config.toml
n_layer = 8
d_model = 640
n_head = 8
n_kv_head = 8
head_dim = 128
d_mlp = 960
vocab_size = 31586
activation = "geglu"
norm = "rmsnorm"
norm_place = "pre"
norm_eps = 1e-05
positions = "rope"
rope_base = 648000.0
rope_fraction = 0.5
qk_norm = true
attn_scale = 0.0931
bias = "all"
tie_embeddings = "early"
parallel_block = false
extras = ["local attention windows", "gated attention", "exclusive self-attention", "value embeddings", "hashed n-gram embeddings", "an embedding shortcut", "learned residual scales", "weighted sums over earlier layers", "capped logits"]
init = "orth"
init_std_qkv = 0.0184
init_std_o = 0.0
init_std_up = 0.0184
init_std_down = 0.0
optimizer = "adamw"
lr = 0.00109
beta1 = 0.9
beta2 = 0.98
weight_decay = 0.12
lr_head = 0.012
warmup_steps = 415
schedule = "wsd"
decay_fraction = 1.0
decay_shape = "linear"
final_lr_fraction = 0.0
batch_tokens = 262144
seq_len = 1024
doc_mask = true
train_tokens = 1742000000
steps = 6646
dataset = "wikipedia_en"
Each number is 128 + 24 x the weight over the matrix's rms, rounded and kept within 0 to 255. Layers, rows and columns count from 0. Numbers have three digits each.

# layer 2 MLP gate, 960x640, rms 0.0409, rows 626-631, columns 0-159
148093119144170139087107120118162125125134114152136119095102124112168124127153142139128163159181147153131097154102162154174132125122118146123143125149124155083109079132089134121122131113164135093110112150134097119096088136135132120091114113147117137142128133170111174159141127072125158104144100130125121095170117114137062192124084085125139126121103145148094092113129122168107107136162124111131091127159161108095159122124153110143115129116135147135097117191122164089113135082123150
155119122115145144128124146126162160114163131135086133141112159135147132146142113150081170095122144144113164110155139122149180154119088102114152135065124119087164137119178153122137107064134107152106142147189115124108116117136098108118136118108167093147114116142133136115098117176128169134116122144159082120183142097138148125109136102129119122103146146145125149122099133107084139083105074112097111138146120115121126150117126139114135105079133148201179086151098137136172093140123146
129121137145143119102131116136158119140111110160118161150152179151136159113134178166152132140114138156155126101115129164082139115133081165117128151125137121110139134135110149106132134148123147112157136167127130137114145137166120109114113139165168148146149095112110125115107146167110109114140096089112164115095118149162049114131140103151127093120102149157103122105129128158125147139109199124120130120100122096125142168134143088114143113120122133142135129133134088055127122089110132
127152135124106112082140103123156118145134152128135163133088152139148095183136116131135104167149103086147141167150136160116125115101127166157096129145133154118140157158151146138125111168150148123163126113131124168097122128062170113150115134126129148142154134147134101107108115106106172139080131133101107084080158123123135120138136126093100124106152149142105094143134148176158102165115147150140131116118132171150133109125146134140141103165147136147127129120124151136100166137141091
130140151130133129123160102130142126128110082125124136130095149157162141156155136143136086099128119139119146117149129146110112101105100160129121124174128120140168138107102148110144120144106123138115143110160088167127110133170142118136074138133140175129089086127126105136136136150157162104144085113094120154097118165129147151152124126156099137126147166080120080225175114127112154122073130140135146110124104124129134098102098142152142106099098169167132098148155172124149129169141120
132108136165144097105150130128130161145153146145131132108160147098097144151128095172120093141146142169128149132104145099176174080102150097119151110102101163116146128127141139164147113150155126145111126152159091126127123191133154108110101104174166137109154117164113113122143152110139099119106121128122128141149122140117142152134117137133120162150114123116127143101093118122153138133125142124143099165096126139125113138122130157111111102141145127117154129120146092110144126131138100
# layer 2 MLP up, 960x640, rms 0.0428, rows 626-631, columns 0-159
134131141137125141043131142101147112157147077131110115113105083171121060121137121143163130111120082119166100186055159166111120096159101144124160131168131148090105150144104129147152111156140169122075124127131107122101112099154142097154089141130132113104141124140150178152105101141124141128093146144114118077122145066174151143106104118127111134122119125120125118137145118124099131114113101149101106137091130135104114131160137139122142115124121122148113155114106156093134153150108146
110129127135165119093130115115110152102086145075148152111132109137135138165103116119092134139119130152124131112147150159121137143140134130138174135149133129130116135130138155103130132131089145081146108157111151151153083113102136101118103125152141155098143113128133115133101136154110147158117137126140171158129140145134123128116132126121123138140127173145131135099142155113077109127121148157125100096148125142106126173195140117116162091091112105110134108128145124163132148147099142
134129134134124109109142108124115143125123095138140097152145130086124153117099113097090161147154114144103168098137124088142128159073090096135152107142148130097114170134121141112126182144134138107146116127125130120151148157084112119091102134205110149137096146095112094133126104107139168104134130144102154118147093154105129144162132144136142159129086124206103147161120161119090124119120122110133163145122146102102098124123115088157114147159143090123170116077149132101151094107153144
148110121123116157172121174156100130097097141150161122141118128075131150129092139083111179115114171145134129082118133123128142129142111107165123136142130072166106088139135130108127135138123096145096167114109126111136160135141093128176143145144131138103066135104137088122133090107149124128146120135119125134088146107150106124135111154091126149121118144162139140114126097131120125125093054146111072128122178135121142147148118118114155167099125121128123076131146119158183098119138149
123101105178138089146139155142160147155129121077102068139126143135148140132109109101102146117135121130173145127102162153084132138159100155100115133151156166149128138124112104144132136180086099123172103139088141129121110115145110105101171125141143142117140162092093154121123109135151127109133143134132107153100143133161136136123128111119142170093123161125121133136125145114134116151112152128111129137126113182114164112126160130120147148148109129189130124137101134110124109183072121
139106130097164144142126104130138132152125121145155118105120141080160126112141076139100093161138096135132085119102088113152163126125156109131128164156125123147143127143101120132127108115127137134119101096138078145123114136127162107128131108136091126123104114120130153145106120193145154138133123140121132112106158086115079127118161123163113105134169125124139112133135075131183146196165096122157130146121128108127114087141189130136161107169128145133147076152119165092088191075093087
# layer 2 MLP down (transposed), 960x640, rms 0.0387, rows 626-630, columns 0-159
125141103121149118158134112161102132088083129107133079149116119126072142144102114101088119123083112121109159085109111088107167127152174129157125158135118116147121153141150144131149156100134088132173091125104132164147168123132152131173145111172139156155111109105110124155089163176157062169099105136115121142145116148128122114141137149102153143140156118134101168113154137127114097152104122116144142111096087123164115114133177119097125122164123145139156127108141100179148137146108104
176121146143100124145134154131137090145113126142101095134111145145120088113129134134160100112098089165115140104086117118113120114130117132151098081084129179084159155118102133129106119153117103126139103133147116117135153100161113122148172127171130114131187156123103136110123097098167120095145123156131130149138148141109171153166139132150139118147147115149079133163148083137104113097097156141137144124141132158127115150130136148107155090104146146184139101095120117124124143141130149
133131111134125155135147119117145133116130145054144131138104110128159117134089116079119125141169114146124093146147177146087141136131072135122149115157150173118108111062143120131098101153129098147104132122130160114075124131109096102151128102199114106110131091154159143105157105161163132093134089158126159142136159122103132115128146112115115096089146195151182126154149118145122078115152164142118112127164152130118099144140131145144166137099106090125114095090159103168096150090114094
131119145142110118122134104153158139103165112120065129124124148132084108169100086143158134158105172149102150195128109133139151120159121126114127153139179149114142134165185128151137160120129132157152131110139144133108134140131147125111132128107149141137086139125144127134131098121134146083109112148154124136108102171148122136155157161108110132138113131135123127145100132121096116098115170112093154119176188111141107190125124144126102152157168166113144136172142071150138096153170140
160144129105121130115130114130107147119128124082122115108130120167123121138115132171136122146133109163119124080121122091146124129128145134085117076125119117109106127090126126117123129096161126158120150116151127149118141154136173098113102167157148146128164131101163159132081119163159145103117123086145161115128132155131110172145155130147144104154116142142145153152112134146177137137112138081150156146134085103155132109138161127122116097079075148121108135122116107157118083124141146